python train.py --n_layer=15 --d_model=128 --n_head=2 --n_kv_head=2 --head_dim=64 --d_mlp=640 --vocab_size=1024 --activation="swiglu" --norm="rmsnorm" --norm_place="pre" --norm_eps=1e-05 --positions="rope" --rope_base=10000.0 --rope_fraction=1.0 --qk_norm=true --attn_scale=0.142 --bias="none" --tie_embeddings=false --parallel_block=false --init="trunc" --init_std_qkv=0.0797 --init_std_o=0.0 --init_std_up=0.0797 --init_std_down=0.0 --optimizer="soap_variant" --lr=0.00677 --beta1=0.95 --beta2=0.95 --weight_decay=0.023 --lr_head=0.00763 --warmup_steps=81 --schedule="wsd" --decay_fraction=1.0 --decay_shape="linear" --final_lr_fraction=0.0 --batch_tokens=32768 --seq_len=768 --doc_mask=true --train_tokens=200800000 --steps=6128 --dataset="wikipedia_en"
Each number is 500 + 40 x the weight over the matrix's rms, rounded and kept within 0 to 999. Layers, rows and columns count from 0. Numbers have three digits each.

# layer 12 MLP up, 640x128, rms 0.292, rows 288-424, columns 96-127
487501518451458509616594503501527490425582543508500503433537471555475462489497507503515451483437
458505487531494480444553513580509443491476519577472460487521482518527496506529489495566521500527
444535525509552496534520491498467470550525439463430499486447547481451525478470566559547503474528
490481522519447532466509492523515499498510487509527484509465534544499492498426475487511494489456
431549484547520588478504455474500487498573463504457465530532562424480466414544462512488365422462
522528507490546505417456507528485434449512476496510537490452449522483528493476488550516479456435
534547451496496478459487499449493476497494489597413499454514526503498606431521526502510484565378
489427527476473493500521436493493488512502480582480520474545510508551517455584531541459489539435
484449423593471549490511527551511538568547504537544492525459528486474548523458496478580503476564
521484558514515534437490431508503435549519489518514514479555484494538499520500545468437459464594
527460492584527474490513547469518530529516490482537518443454543506517508529499530438496452461470
438553453445481485496500515576484547564536437544521528493499546478460526542494438521529529494551
486558551563563571476475504404509545495479539433586539484474508494578487502490487479570487492510
452484421491557495512480586437456533547466426488527462550441537470474482517448610504540445508454
490484510451450494514573423498540539417481535565539563430433468483498522473555441427475474505474
508423514517508556550503511495535532502537497470527517492489509527472470541541481515442533449506
543462500517470501517485499467500552448429514430475497558522544466467569477461454501506500517561
508523552426499518496504491477505467452444483457534461466525503498587465452395433455522540498505
457510523531484508523556487484477478507535476466455513524510563388417529481492486483540527534495
405511462525540501494462514521479599514479527557536485523562514487512470479506515575498450439545
462429517480479577391515499534467457475516460484577512499439452592554508572437536454496532484490
527477574493528472490497474472432499568485524500481463534520571455517592505516536481479493487540
496526495454503504546380504530538556527466545483503516569491463411476475473501524449480538500510
453474501564432551462497425512437434495598526453467444458431569566457575497474485540522500489548
571459490499457522510462510433471477508525505543491543492560525437535518416471461493563506474507
566476501477448468520463517538593560469465498469413540516497481480541453497489494479529479495447
525545535454549474468519501522491484467444490497511518495562440511482435417505487483504541568558
509479471445450486464476478517454573551501566475484499491495505485531448515484462500486474426518
518499488463484453521463499500503538509458557562427511503495478467532510471447478527466431521538
537497448472441559497513512455515489523469549442562550486531487479482485508458486429556511520531
406542517557550498526525489463471530517450562483529492442518524480590401527496562440540570451508
557433529526461492532518518495479456480495524509433483569529502488533465476501521514531491468514
455464430572510477489521481422522464481529452502467498444488476465429509478493536466490488427411
507504476372508519554476507529482526486495488531523440527481437491441501461518444519527450459513
424458498510505475483462498501529571456522485495493591520511540470509516543439468519473573452458
502531433529494537516477542452428517466447416474537443536387512518534475497573463493512454486537
447463470438549464486457571499474525523462524554495493492529539442574513473499513498496443426505
470371519528531534409534512565569492473495476485514498459486539565473448548540510592545508448398
550490527546538507516493469513504487482492446480526510421489537547515443535498481491536452482481
609507515525467531483476472479473576541515588559535497520499474503490440501504534534459442499526
510428533515458498555522490412514530498448499483468602455491518523534475530587451428552482486497
483438469512534494425506491494503583498494449420440493518504527415473567546505516500485485530484
462543548540564475522461507548504557464541459527526540476559513476559527586513524464524430482530
564485487416592498514449561473486504431600357459424484503546575528433587502529489444547414504438
505525521451494466486421478531461576526558469511488485496463487475465491464526484489481517513479
460416482445541497552502530543485544453535534530491496524520471506535520529473477515475527511503
546551516492541533487499486484512453528504527528496444578569501488558529466527478515497534442559
550554481470529541525557528505509520426527515525502470560503452554523522495452482543564482543486
493471518497501454454487503564470514481462477507495531505474478507558491578496536522396454496507
504485519504511483508461475492504498584444492525562504583508496553502519426569559492579444492457
563498471498509503451562460428512518482502547547512531450461552483504517525478531468522606430475
547509466487458579525531514564445562521492551478466483481483497502545430543492549488497603499536
504519534521504573426531532486472505456519476516510470499514465478495439480570510506532487451525
511511567414468465418506497566522524506486469496517524510426493534487493503542445474432474436488
465452460496486572526556419497508544456521491481556435458568567519471500494480496475492371452491
497485484502464562524458495571613527444535535445496477542506417455512450405506555493479504463520
516449461584502485448540491484521501472525494492513475491532456504473564425496513545482549445420
502548521462491464517502522552472532494502560532475461475562455488440507506527517508521536537536
461523480520472483553538579536486504490513517443489548580520527459485500551400489496507481568439
514508500519512501551539522566519490501432509502467448477493456542486520513489433570468429457483
511474519477550511463491503555545470438484522521508511469551478463554495530488468547500514512568
492555517457445483491482531459551474508444557566487551478499505558430478465539476557540532551535
510460508450555524551524453501585486498437506546505501551445426543577455518549420528435447499406
521547430529486489476518454467432534537536411553533522541501504457531581570499557485500487536426
476585469506510550516521522446551552501514435464453472545433493493480569492418429522502526488601
540513473499408490512485467544462584548536467463524535478570563502537501547503598440459465475490
509503495483504548513572482476555490502523347459572483450515539446510461518502513479509465471508
450512442496455543494622532469454508463486458475483404500538506487440513440517437473476492439504
438396488450532531518495475466493491511535523538543562476488486422516502494548498485458414461472
454483486511483423560515532521491497524561478575591483533446483528460521550461429507436458500474
492516447485542540480526492433551517498558454497528481534529498487556492443514512512472544419525
507465513571425482543535510485506481559488530481515523442525534525484524481463482471509525471530
524566510519506531484479460456551457529504450501418500507524506518556470536441527536534517557593
514466498505425480512488468499447527492504445530492511525489457459469508484501468492422510491469
557504516458550503534453503473530478429561582424578471466529550516397478480563456535505487530535
486494486494488441537416421465494520519478562437489495543518553533408442444489533538447496526508
537509504495484510492511504427448472489491540499505501442511467563530408585519433525543520472486
461582482497552458481548602484551497381523540516516499493557471507499509553512477479543481483533
440462528577589505475549500588489503551480507504586501452491525439472472527449483510507490507518
537498495512475543499531621523476517504433448544564469549468445484462550475447476476543504563457
556496475559470512453537433494509493441539520506511502489478439535516517496493506493573563573495
543526500508468507505456478513434454417543539489550542438500525462496580477468479444521477590465
519458453485478508487496530598524450580477493521489456435549424529465409541484479425533451503521
501568519493507426494469466476499490491524468469515510524476509482469512477450505475490533491545
531516467574532485589501457482503518477542471544537570499522512509435486551589520470424507434445
530499506531552514502510564581473506497486509512494451475499519466490513519452508509468535512505
498528556489485522532443548513430516478484449488492448507468517512499415520537549410497519488506
482484505515411519457478519422473452513502565484508510521492488521541480581568479475525519455518
511451475557518463525511511479456482505543576471492574564520452507521500503523605484460534480540
498508506483527518453497498445507497562403559427460481579495508505538463451506407492518544422463
505502434501486505516517446454474466481499577550566536543532494420537492461508450504544516498506
500480515490534563403545569464489517512458544486467484577455516513462468501463511568479537524457
468459551426512489505447434430513474481477454451529470424526532440485490487598500496464496476508
459467504519577495491531495509488493536519555431460516492509498534475442489458498443514472506489
484490575488448431437514476564465482508470532499477530487458493439507511525485507411474512450508
522479553445491509400490520446490527502513447500477506513515568516484559498526573439488462447462
461481594437576485507489601432530484523453567530506517513482446509532529464530476454488502465510
521486477518445515486435493530509484554485508559462507548536476470534545423436520482493586493504
496480505471493489520556482519526411521520543520509481484482503476436505499543524551488455579440
533441534530477476554445471455534575489494440552386409487479518533527530476511512535566555465463
467471488513518510458547541582465519475487512480438497529553515488489475498475520544554498520502
481515450541463491483531532507535502497486495498490510582430452446482507497480523529547479474474
536552562483473531500471502501478446499487438461584531482445542513483506451429488417483499539485
510513414533440460455482442517470558472543388490437492600472476516449484524444557556535529542463
491511485452428499516529489516430499455544529513484532516555476492518562494511471455511488453509
555491551431518525495461473506460487525444489490569444468514469519508460508516546531402567538519
466480444449561513449494515440437481505473457518490514517478509482521582494441449495557453512558
549480472552447497562513543464496483458605446538482515427432528507483489558561531500512518484556
505522479534463470457468474484420513552485469530473493593487557536466511527584500515513500552511
502405516508526523531578414516458521521507444485449539553482496529490540506458540518481500544558
461498440506499456479408523491458557505535541475474493510463588501443504480500514524494530482534
498484459419555454487456462503438507468424494507476527457488444568564522489522518503505454477514
515555513511528445595489515514535491492441459417454490509536500453502450471536475560472495397485
531452530444445476469456519475492569486522490466474482468518494518462530486469474446514476473499
558397510529368510451462547602484477569562494483524419414440492511430548467498512545471489517471
517508482566464523479448517470474488500487587506462567507527544511531498492417532534391426492486
473436516431515451554433460479560494478487479471518457490476428417496504481491439414388474518520
459454443485529491588532480466526476456467499552479537584551427411483504511537464477543552448530
541566520550418538485554494508511472474514475564496405476545477523524519507531541591463474520485
476541488445465484513490490545544479486467575541494514507474521444541458507494519515409536447497
496449441490565529490484508456519569491515494536592462467536461464503463537497494521576448486562
451451579469437554516514476451471502543483439476570507434464461502508522447479497485453423540497
492476513485481455490453464475478497462529457494486519484489437537522513523528469448433504458448
468501522525478486511488469542512468485483542505495507492467459545521488496465530548485584481484
449505574544506481541461440486539487417508483514548472445432429545492485486507530429545528544451
363527536560496522498489572535489538447545491549505442484459535457547532470512493548526497536495
573500528567534539472465554490555539557549531500557496507572511438498580465506540423559417487539
507494516470528440517537539468514487526531486528502565499491431497485504512447489508481556527487
486508449453511497541457528491517564567504519489578462543508446523513527470481466476528497482516
458533520506472473502452463533480489510453435576493478509488498550462457521558485445506545485437
457521500513517484483599481534448498551500484478542482486471519486495456500543532468558533516505
516496544476466501525534489484492559404420444465457517535438582440499429484493487513468469489510
546538563444450540445492554525433534442474368491559539491507475491443527470546487493449531465512
511495475518509485549562509431476526458560514540535468495506478454491397493451449571458512466423
454506477499500516508476514585435408553444500480454479498495453456497464563530513463397500517592
587499494533511485383540505470493531497477540535506560425459489499581588485491441492503430477468
476552567499534508482473461524463513480455479517418573506496517484477427512451460556529510521574
# layer 12 MLP down (transposed), 640x128, rms 0.272, rows 288-424, columns 96-127
436490468593488571418494493537583434460480445473518490486543538501489515505495530409467542551488
494449451533503509538538532466582585506454492483539486520535454519530499463453446438487480485487
500483497625525491536485416491453506517515507468550439464545547477470500578488391484557450549484
487571531521507484513446454534591484513444519513469513500453415476492441431464500571501552523487
531456514481508437446499561472516439451553474527496562455485532513515463490573470586571516442530
533548501584539505643442493510548516516472444529479515544450543559525430522473498552436449452460
523525497440460463522546508538464482509449488506511536618490523525409492545533544457520500527457
526485502500478517385536505471483450439515555464529512480460502492545482487431460443539491443537
417454530515575466530510510495530478461486452507483493526554434493391472554460498470471466491531
499528530420509471471533494441505510514533498446532419538463523516497453496509541533411459492435
538558457514548470567511505522475431568546458473543477513514517501465563477512535448541529469480
487508463487589564472554553466528510515504446518574499537480444507442503509500430491499497451421
520553541510403518447486493469514517499495542557493532560516587473495544527602474453506528525448
555505371467457507460497532531550564470528507514554526562450451483467500508507508488518538491503
501509493517506518420568510509464478545526520465567528535541536526530486494462500468514537476501
485502474552536511423544518480484483523492487464494528485488501498432509475517520540474553502526
468515564548522487565509559507497517461479539479473522498496510539486500461530501576468476488476
551484527457513559433515583458572546538510512513462517438488433497498540448456495551478523490502
522479476603547523437518527569460509611481484478514470474424541453548505477464474524480520475497
446534489527533468463497553492512544493558489528488484578564468464474461518497460504499556505552
497500472483521439448473488474435532601548519489503556526488540547482481507468527516453508511494
515414383568478535440471483547545544498498460515497483468467503537489406427533538562498474531573
522490512396454447520486518525492546521560462474541503508513516518509522460492455521471582493490
459521480467527583462411532578419494474416508555460475529494503481501512465422499494456581521521
633466521475508439495488468464547464466577509495488499510593467527490510461507479514522566508501
492468438442463470604465538485510486457464487458500538502424458525481475486488514481472475448515
519464549537452450534454515534459461580567584484464485528478476510494491522486466470533498477474
464471542526498606511437499530552536486493490501566515420496495444429471561447565474553440544531
478539539581510469579481497485506478571511505538539518490472472518464510474491552516547553498437
550561445442429502447487519532503568518500433532478527398542606497490459457509487567481485510475
492469467420469511604459404488444494499498557508496447450530448497408580541469436532500500457546
531490487478493468457549542556561555551500512509467489523507468455529567527517491530509503481557
559470453467455440473488514493504479559438446449530556486435472459525555475488512574507519464472
444446448491500501457509524452489459495471530503419458484539430487503498534562571547514550562525
520527512482513558394509473445535484469483460475509481428441511493443420517491544532509499480543
502571462522467503467549493505547528446566488520479493495547563472440466543483537487484462446539
526450521534505548467504521487501431494488511488569477498539452473510445463483564417497597492508
482479417490540607508474534527536517515551500565444528513468539393483586495501490455500499569529
549515552574492481521536440534507500494510494529518495424565505517471480514445557511512476469463
540425520496504518471514488440474503502444594468465473499486580497452517499550513454582450515465
488494483404452456579553449528612452544474506493463501495495526530480538560470483532556475519448
506494487513525427465433511453521499502481526504465514458487511515517465503446520465460524544494
542537496529543549462546511481592514548532544506461498466597441517493509506472468476506521471560
561440551494467481520577513476448430561520474506507445473521558512558443485482476453500576483453
402471597528487486456471581463482501501527453487506515466497466451495541478528477480487488514495
508532488425517460512536526507577487497489489430509553548494412476545487527519503547470544568474
453441423514503459593510528443508548508524422490500432500391427540451498512456518533530494533500
493493470491515518520510449538517526531507458508541473567416418458558441529488478461479436450581
429518515555464472559524490492473535525549529470524521473458511517520492550533521494523479523487
574479470438440489552606431541514431481438542479524504488584531504461544439503465533594513434567
422454497513459589497485479511524492622512536480537522474496494521510466410486485525552556488578
474403550492482482460496547475525466476513514478503515512491440555488509422487484526462496472438
434529411535448496438470439475468515527531503497512519507502496559539527490449602451502437508503
436588508515538538457441571536483449435490571485499505461578427460590547505500547491505497552495
461519543433508498517481503503490465521567494494525493517502455530450479521512521459464533475418
512515469451615523562466503505556462509512488566456448488559555516477502486516523465562476533505
473475467385501495427484519454561499457489486508496488444527561488493451423490544510515453509558
456525438524400487522459449532497499471497489483496578551500478473568522460557470546442545502474
616512556429503476448488526513464438431541493467518568469467600501534524473610470472491454444498
559479528450544460512495494440464503497429542510429508520504526460484491512506480527497482512456
548484535563519505507564540493576519516530423536437509524502515613496557522544541503513569483463
390457539444505502482537523561448508472466469518426494438594472419532502546562591521474574513474
515466525529507473607531503521577479529466531529478477436455474510436471445496462536526544455556
462448477472506541487591448535524485559497522507478480515594542460502488445537572464514473500428
505477566506550576533439458528466498418479494493520569467509499478574472543577500505518529518579
434461533419436444466498525543435516508539577458438536438537516486500620497470524518508531486525
474513462467436536493413455456623510553472473511523511549493510529504497419528531499412443555502
403504465532542477474488468550406441451507447546564498545454483540502541565519442470504470470633
515510489451503543522515549463523503523584484513440477523486452514445525465473522607551545401537
442449502531529527600541481502517489499514458493514486497517507450519454502516462536440472501493
524479436455413488390500494505532589461440453527467505470547519529447478540457426579447454496453
589537443520553530505493480529461530468418475542509482493597500571462462470564472476510507502608
511512453506493453532466468489411525544598619494487498543530503493541554483523511513492515457486
488481515523454458513438548474498480437501533476496554458449537480525475553432543478526467563428
483508508483458495424546452594560434448585398488425560524514545444551505468507489513459497493498
565486516486503487445546430505513509440477479497550448463508536487452482520427510559485427520476
498465471470489494515495517499458471467539502468461529536538488592509518507519563529572487484521
523528441442528481612484452515463430600505488497516444511496513476522483523454518419536415505525
598469356466511478588455501529524454475513497464494479460487528458533516520520474523524505564456
528494500509438502602515408503454520550498497443437453425527472486482526458515534492563516533543
549518534510537524567472510513490529534519491582494494521424504527455533507405532508490458511498
511533527366485505438561501512529505495434506543529463507520515401492475511475454518516460532480
490428504552481596634434496468466516512402556513491512493511505493509533506490473423539468516480
470478515523561434498450481528460543453528520517529503500500487511464391490524477535441462441514
587579493410419537445484501470515425497506539507471532437531535536461507447468463464559523462544
534528444529525490564504509446497470447513511451448366482460520518473468508484461494470444485495
546518459599541461495525574523514514480532551474490484452618466469495550551482552491523574568468
456508469421488567535475502546551502495534502517490453439501475454458527447390573505495527467467
455451472510509579608481442519483506534505455530482479549502487511411456505440481425463474489485
474500536547501436393552525506505494430576522493464518473525567527601408501487486556502520544437
553506445502523515589470454474482497542523549533471433459498530625469442474501477538569515501521
480537483452508477461493433532479462496466441487434493452548568520489508540508474462570519473565
559475495471424444495522559503470481478585489512438568515567512388475534501466474580498491462532
500479471486489478417566587489450507520473511502466473434537500520529509456488457482547547471476
590519532457446443552521492494545501489466441530527510506499515512478578486484455459486518505503
557467449452504615424551515488530533629441492543533520485496537463448514465429535454572502505536
463505495428494456513577516459585534517499467486458567493532466523532563483411507460461527543587
399525435512492514578498426572463506513547454561532537509471511482502437520441524451451407459466
514467550393482517495528426539444446563439511466512490535548468509538540560490503424481525515486
511505467523464520568474593441470519531516515523516499502421446551509487489401530524472524463433
464564472500527549450465421514480474489448496463532507496490520474534508487496418472508468572552
516451517534516480512507478541506477447429513518514465560547561456443556510436536495532468470458
524507447487506508554535552471514450421492512507528563530516519488451434465613494519458438471503
511457500441610497571452492466526474565484493483475482503516411612525454485453527533459517565426
485504528444487442613483520518540495451544586469496464482483489506553481513552550492536473512528
469500526509436517509423459544541434464474490460560538489479437534509513472493478469470458513444
527520474578530505478470505510477457473448391476571486499459397537425497527497535483507502435571
492500559487464496474426552495467581454460471474568517542550632532484490523441452521395521428466
461508507504474486538506453473555532512552553469461519513482509486558457522483568492445480524504
493494528429502514444503570501527433507528571431498493512551525501489603469543495613559551537495
455530519503486489571472475441481456505496521475516529537506487455565566469498449511458465487478
461491483490480451562540509501498571442489537487480573462493437499494491499497513590531487477557
507572517452519509521572518514506523418510551496446449517498460448468577513518418482557521496463
505492533506550459603583476459474502449471445445480480504496436490549526503466470491497491454528
563478495490433521457497508551424512520522489500499492507558578502488453570430529577509495508485
427556514438523482478531502513529539507500423488597488544516500477389502477443568437513562504540
498473520460485560498535497542563496550443582542504515488559483474508411468497494593516533538508
542485533386457535473534519413572487509513468476573506451472580491557515502544453443507567550457
464511423507525467565427452509472528515523580497517496455526508469472447534541499548549505470458
463443458466515507468511461537474494495564432507503458489448473537557511529464474529553510521589
517495489509544518441554483545548483490425456468529439547562547540489547505441444504452472506451
518517535524525529515439506519508482466517534490472407488468546488502496534535458544393503591537
507516505473566523530510517478578434438506567518505494482608465489530533463457507463494512558521
543512569602457513429429513501519491481502487430558576523520544502523500541496437495543530402556
481492522516510522557366610447480582505464478458438518503427519469459483530518546554516442480454
532498515536459544540582527489500541494506513481463472562499599509387440468535576516404443476540
532459519512444427517518486572541551482517503518502517483470455505490549482491538457500509499526
479509505510468514496514602536436487487415584480454533567506466538533497458479501489504437501500
452492501499515488521490516435501450473548478491515486562523542487487441444498498541511511525486
543515536442532466375472534453529483553524537504481564573494519398431496521463534494465508537536
608502586530504501396500507468475488484469505484509496529492508448454480536462446478518500458477
605484561446480524411537528490486570542517469463521487469530486510585557495507483559505526497491
442517467548551470516496439470543498440563604564519534453555540471517426489517513462471570452475
527445469542406533600492491443468528535504542500533505476515507543480506458511476539496439441501
531513483519469456470518515495562492583468537465454555487504508525531420519460554477485430518550
484518526510531537629479495533511527477475464486516523515454524528509471472455525492487457526504
482502486479524406533514426510498495480511503505428543579522562452529524477502465491478476497516
# layer 12 MLP gate, 640x128, rms 0.274, rows 289-425, columns 96-127
484496488442455484448505461465562538508535491412559536514512536499538478535573484466472522467514
504485576537550495521525499447444472492478502509564471581524498497495519480493432400486512515570
446482503492467482531554519502460512490482479505487517495553562513442475477563422514497484473497
520526548480528511441554455493526552525484507548528508530461436444459503514465475552469507531510
499537518516503491548454482499546447469466519524473532515511517495495458483407430584512498512433
511480490460519527422451469468512486515513495541557424477474458490547540462489512464515474431494
503525413524501526442441495485497510467488465506591444568495445425584519521453500474536507509563
416460474528558474457512557467488452516454477519469449482616561445506467519489487513519509505479
517546468489450524496470502469511599451481494494517437491494523555428500564526541533510518520448
475550471490488543572558546527487491497498525461498543527564442519546545543503482494485575491518
528480528453509536454475584565582527494515531459523485551488530543494485477496563363496443535475
542473519462469428552535521515531459568503483500480501533516490497547483508511524479491493519446
533534372548468505476516506445455492480502515488492481509544516516458476520435472498459562565469
512471484509540507467465476463521454606521572534462475488587501505531558480488521508520497440548
478532544474486552508463482425389474485509514461460505535525487518528583447460488531478492471469
484442565484506448625567552486477505442561518520531499474534513535548510492495495521520556480501
529479454574471532503517505412464486498501538422519539426540433546465485484508482556433490456429
587493494471501463520543530507579568595549539515536495497530547479496511541476497525571505509478
564485521506441484516558519526545493450462513500501426524527450518521506503452541498543513601448
502489441560522434408483485443525488495470483529472515509546544539543509475518536505550526546504
464484551482500529521595535518493468512522564520490528515478515475439534551490541517496611521463
534448435571465611500583546497499502508480545518549427476537499454439412518458469553589606522496
496543540428461515531504561540564498533532531493448490473502563577524476476527425510447517588529
508544488463437522504482582484455569453535386509483545493495546491526502500514487501439473497554
433530496466435500483480486499558538434560531478542488508525519452527541419455489459504443454546
472513491522474439485483485502459561489516482576478527440476517503542450551470459438510570483455
512468516482460424520541555522517516470549511527490497513560526504472406504560520495535472476481
495520442500523428546577502467583493471493479468477549524429507544577522494443533486545504509535
479468507524468432507522543471571447433580549462474499535488530534496427493485516562534517523505
468508507487443527433524498544506506510481516455614489475470526480539558561413510534446538559479
478503491415466536532488487519528472482428586520492448449542495584466437610476479482501561532508
444487462429461498479498490496570471529495517461509471499511470483502520499454526605536503442497
440530531581529482518468564523476462544568561473505448461494482444506468446477595466471589521544
502499545490492544487565461491464488524549538471484482518544489436459520467510551451500524466468
550528436512482426439503489449519604501524480479451471491494510486519493483487516527473624577523
477487521454452512480416436478559480517511476440446491549505504538461533513439475482475495459536
485510496506555543542506586545451430516511473493470368562442488532460491487486546539445525556485
565487587531529519487493514412507513557421546433492472430612503513494533461479434567535543469540
453472486435477523605527569476505561469504488490503511432598533549461507492497518514481493519507
553492546499454454519473488477526504482434444490538489576566446455480498431474503463455489548534
519563478487474540448519518461489452544519610527521500530450484443503537498491421458580456449488
526474474477478536497561478524503535468424489519520546536457564567537501551461525482500523464526
507532491456457478529506546489558522454505437427535497484514464511484437461536546491464476467493
517416591471507486475492509440510573470474565499466497537517460528472558520507530445584531548509
518503530564550491465539558526510513497601400562478527521511543519508536445517440520519483526506
515489497533510463585543565457497505472528515523436511520567589447547492485478531500442494456475
491484517450469502473469548538500481489479485507451519527527520470504456538575473454443492558570
434503448508555475518500578518528517495443411462521534496533561481497498421460534473501487450450
491452490564444493553547579495519504500504545478562445533460497466440560506509532473526504509542
552489502514497542569439528452450483559481542577489501541460526435450455454484519479515523589494
581516526506510525506485510490560560582467509488607488543495534492469395509464445463526543584576
483489507499529449468517560508515473600523439511555455453594531482510498502542539579552454485490
488502466412500464490478513460534499553541506433507510461469516435472427490504603453497575527553
491522447506474510491542542473593552478526494393558583522432525463551519506554536491526464525472
478559533465504487490529496519475589528568478489555495495449610518485486469492503485428504477447
510533468428495507531489556394506505512482526559569445489501468499462514474497464426554479629525
589516429505507519454506574421458466468531570484490492587540516486524485558519501491543510494516
472472477483514483504475544510536448499579487437539569544561515442412524491451435493491530469510
547544550508473502494468527505481503556558475509516545512581481454521568506473530505489450398478
481545467510515490476492486522494543555464615511605501550437508621510535518449509577506544511501
526468478463517464484474496545540439549457488500560487447428510580469513558475563516527565520502
475488484500568520506515510534491490557486494506481493562487468541460511488492445527505549490513
505500463528481486473564474383505548510493413501459504550488413473485503500405537490493456485474
469543496508516531455484532513508581538475469530474462506456545490528488539457497390441471495620
478521500480484538512538449454522468509464522524471527561441448532488493468499422525417475492447
480497414516521445519497456428499509522507464486504408520490494449505468521490583469482502518462
534516500469554527540487577445514468506470479492386481488532575467480470468523536455506504489537
479443465510486453495496504593519487541516509541461496513561500508491528502477493482467480506498
505518504530495442471542510481515505442500495467506516417472452472495512452475499544541524494452
528516511532536492458411520473513508510434609464508523445542543531504501438480482511484428604466
426482554532481542492418493564479527494482429441507489498474521461548526540451509493476530511512
520490562510447501517503472540508467534421540504510520499518493457546462513503430494477471475487
446536498499467569494455495486512469515507478489465504475460466464502493484527517465462563518488
434439410490467457559447449481496535519569421546474474416480560559564496530523523514523424482499
500505494458579521511502473481509501493493506484508487530480477469493550478494596449437514604570
470556513440458490497557478467562459470476586484488508463523479520591487542496441428518537452480
478561509513486429476519502521470425420562499658534532470476560485509524475465465493570529494446
452405534393508469490514494454426561492433473475493515547543438476493503574452516480420524524514
540511509564519488489563504451584499467476486575551509512463555514479462467455473519512482554509
483536504605442533449512487480471482517485450514496516538425518580466531496518530505498437474515
492509546490537481483512430479527523540496462489492549428483522548494493579434448503470560496563
480489464516446510466536514453505484639536479466545454490524474523569486466551567451532461499435
473566474438543555472455502504513514514489436522477474574500591504468518492506546505478484502533
466472564439458523540464470533542430536565490484552512434483497552490483543519528535499545532532
472538507534507460449509486535438480556490564528552464503487533529556520450522459437549535513538
519495549464517535426464499483480527518486474494442542504488537568478501457547549518402451496541
524491530465541449498540592492496517463518478555514529503479582503547501545555417484511510496482
511551498542486489525515479491545504490489502480603531516553528460529514579529567483484483431462
548459569494468440425502469555526570493477519463503508443552522446508414494592505500603563505495
503488410488466478487434513541512511481465500540529576541515552462474493460484532481544514452496
482506476571523440525440535484483487475490431500544520573524483568493451433449484436547479507419
575410535480514553451510554459549515580550469419470518509569590482573465441520495483496548474494
457455521497422519470551414528525479467522497574496401485549479476465510469519521535539475524496
509492482523504452459521501475494457463535508432527517540466574498542500494467435516506504460533
497532471463489456458545426496578529439449582517424546528575504457527479537456475521449443484470
448469467406540619485532487532473511512480488480444524501536523501483520551481509470486596536601
425532521400470573516448488545435560429585530500520456466484485491557448529444560461487523547527
501536439517471493441536583567477473556523418513552491483472513513577438443493501485512546520517
496441569479481496514420522444522446465496464469513518497480481536552486531474466529525496479533
504508526519511507566518534571525444534591537538583542523547535583566510485479424537489508546504
483516538508505452507459463490520525429562512485489511447512442541476492418586482512508575534444
464394592489487467502528543499486494506462507506531455529438459458499477497401507488514499511432
460553466447518447511481562476579570457544491524550516483507510541516523450537501425489453539518
543483558467489513549558552453541539459539498520532490527503449491538534467451533402502506517467
447480534544444578491471551522564459482496537488613485491514540533544490527489539470543519492464
501455498445465477532560550514438407533540528469562479449530470491438437541545501498436501557498
447380530490516394555418561557491515546507581494509555478570492472536423500502539538539477445494
537475569451467510505512495469550493512496510476446509495523458548522498530499454604455505495540
550531450531510472519478495547560486479531464531492407471482445509482436506499458491450437527442
492555534501526517585570465464502467501569471541517487481529450548480558571571447477555476488548
467508531440516489497456508467492430552515498543468521500513504436446498412419493477444459531547
497498523489430445523509529469595489441476408460529507480524485571426531499439558508495506450536
485453555450438498590477510554480511545469486489448483440495512522490475469478497421483501466519
468518520538525491491518518449453460542458466443516520494511515498489522461504528511497566505525
539526519516504447465525469485461481604489533521507529497532429442484448508402538526477588551482
463430536445480487469494505453477445435456488499549484518456459501493530514445489427425506470510
465490583522482523487529485580491490537405522495534400542462482501479473506510515536481592546550
533508569526438591506493535463524501426473478503482514560488542519557586547552540484371480548518
475470448469450572520517478513449476485512446564539442457545444502480516502501439513506498574555
501569534434506447524434530462430446480515476417506568501411531480512518492522493446477453506463
414468452550522425491512514521518493452500495482467439455567510523480454504462570499491470562577
531479582527430430517491585514495523477545564548540576542577484549588566516533485487568444478429
488514520540505507463552505430529538463471539489526405477569469498471554463427485543498503469513
472479497521564502432446519526524478506526474490485502572496478546544552512445503526576476470530
477505564552465458474567456519508557422529541527496475453515517447552441473505490522474517483488
548468516409531445532551511445518496534528579445491506501525516443513451510436538438457537537478
451464444446440483486460488502486479498505491435497434438544567426543584479447585460537510545578
457523490513519534489486505454451490500459519477563524504516515556420468541494558556395511521475
444542550522448490403468444528518540493558555537489466527529428494461484519439505456544530475564
525379500480493483506511498482550489518529454515495478490447468477531536580505583513482513510455
511541465469478488437511537488494522598490479462551486541520432494490479509476497458407616457492
541591488436549451505452481519477525534523459443509444527537497527542492561520564501477536424512
491509455490487514475466445397506505464545473514548528452501444442475488531519539501473497469467
425470534498496519495521484520484463485481474541510461478483546473446536497471455458493560557502
445525492544413410518535570536518514450469605538445501476473507499511476539536499458510575433418
508571465475591532486557489479446438505524479408478522499481514424522535467478570522447471498544
419479497518429517481576506559541496558522534490602525492499554426558536540520516528493479544511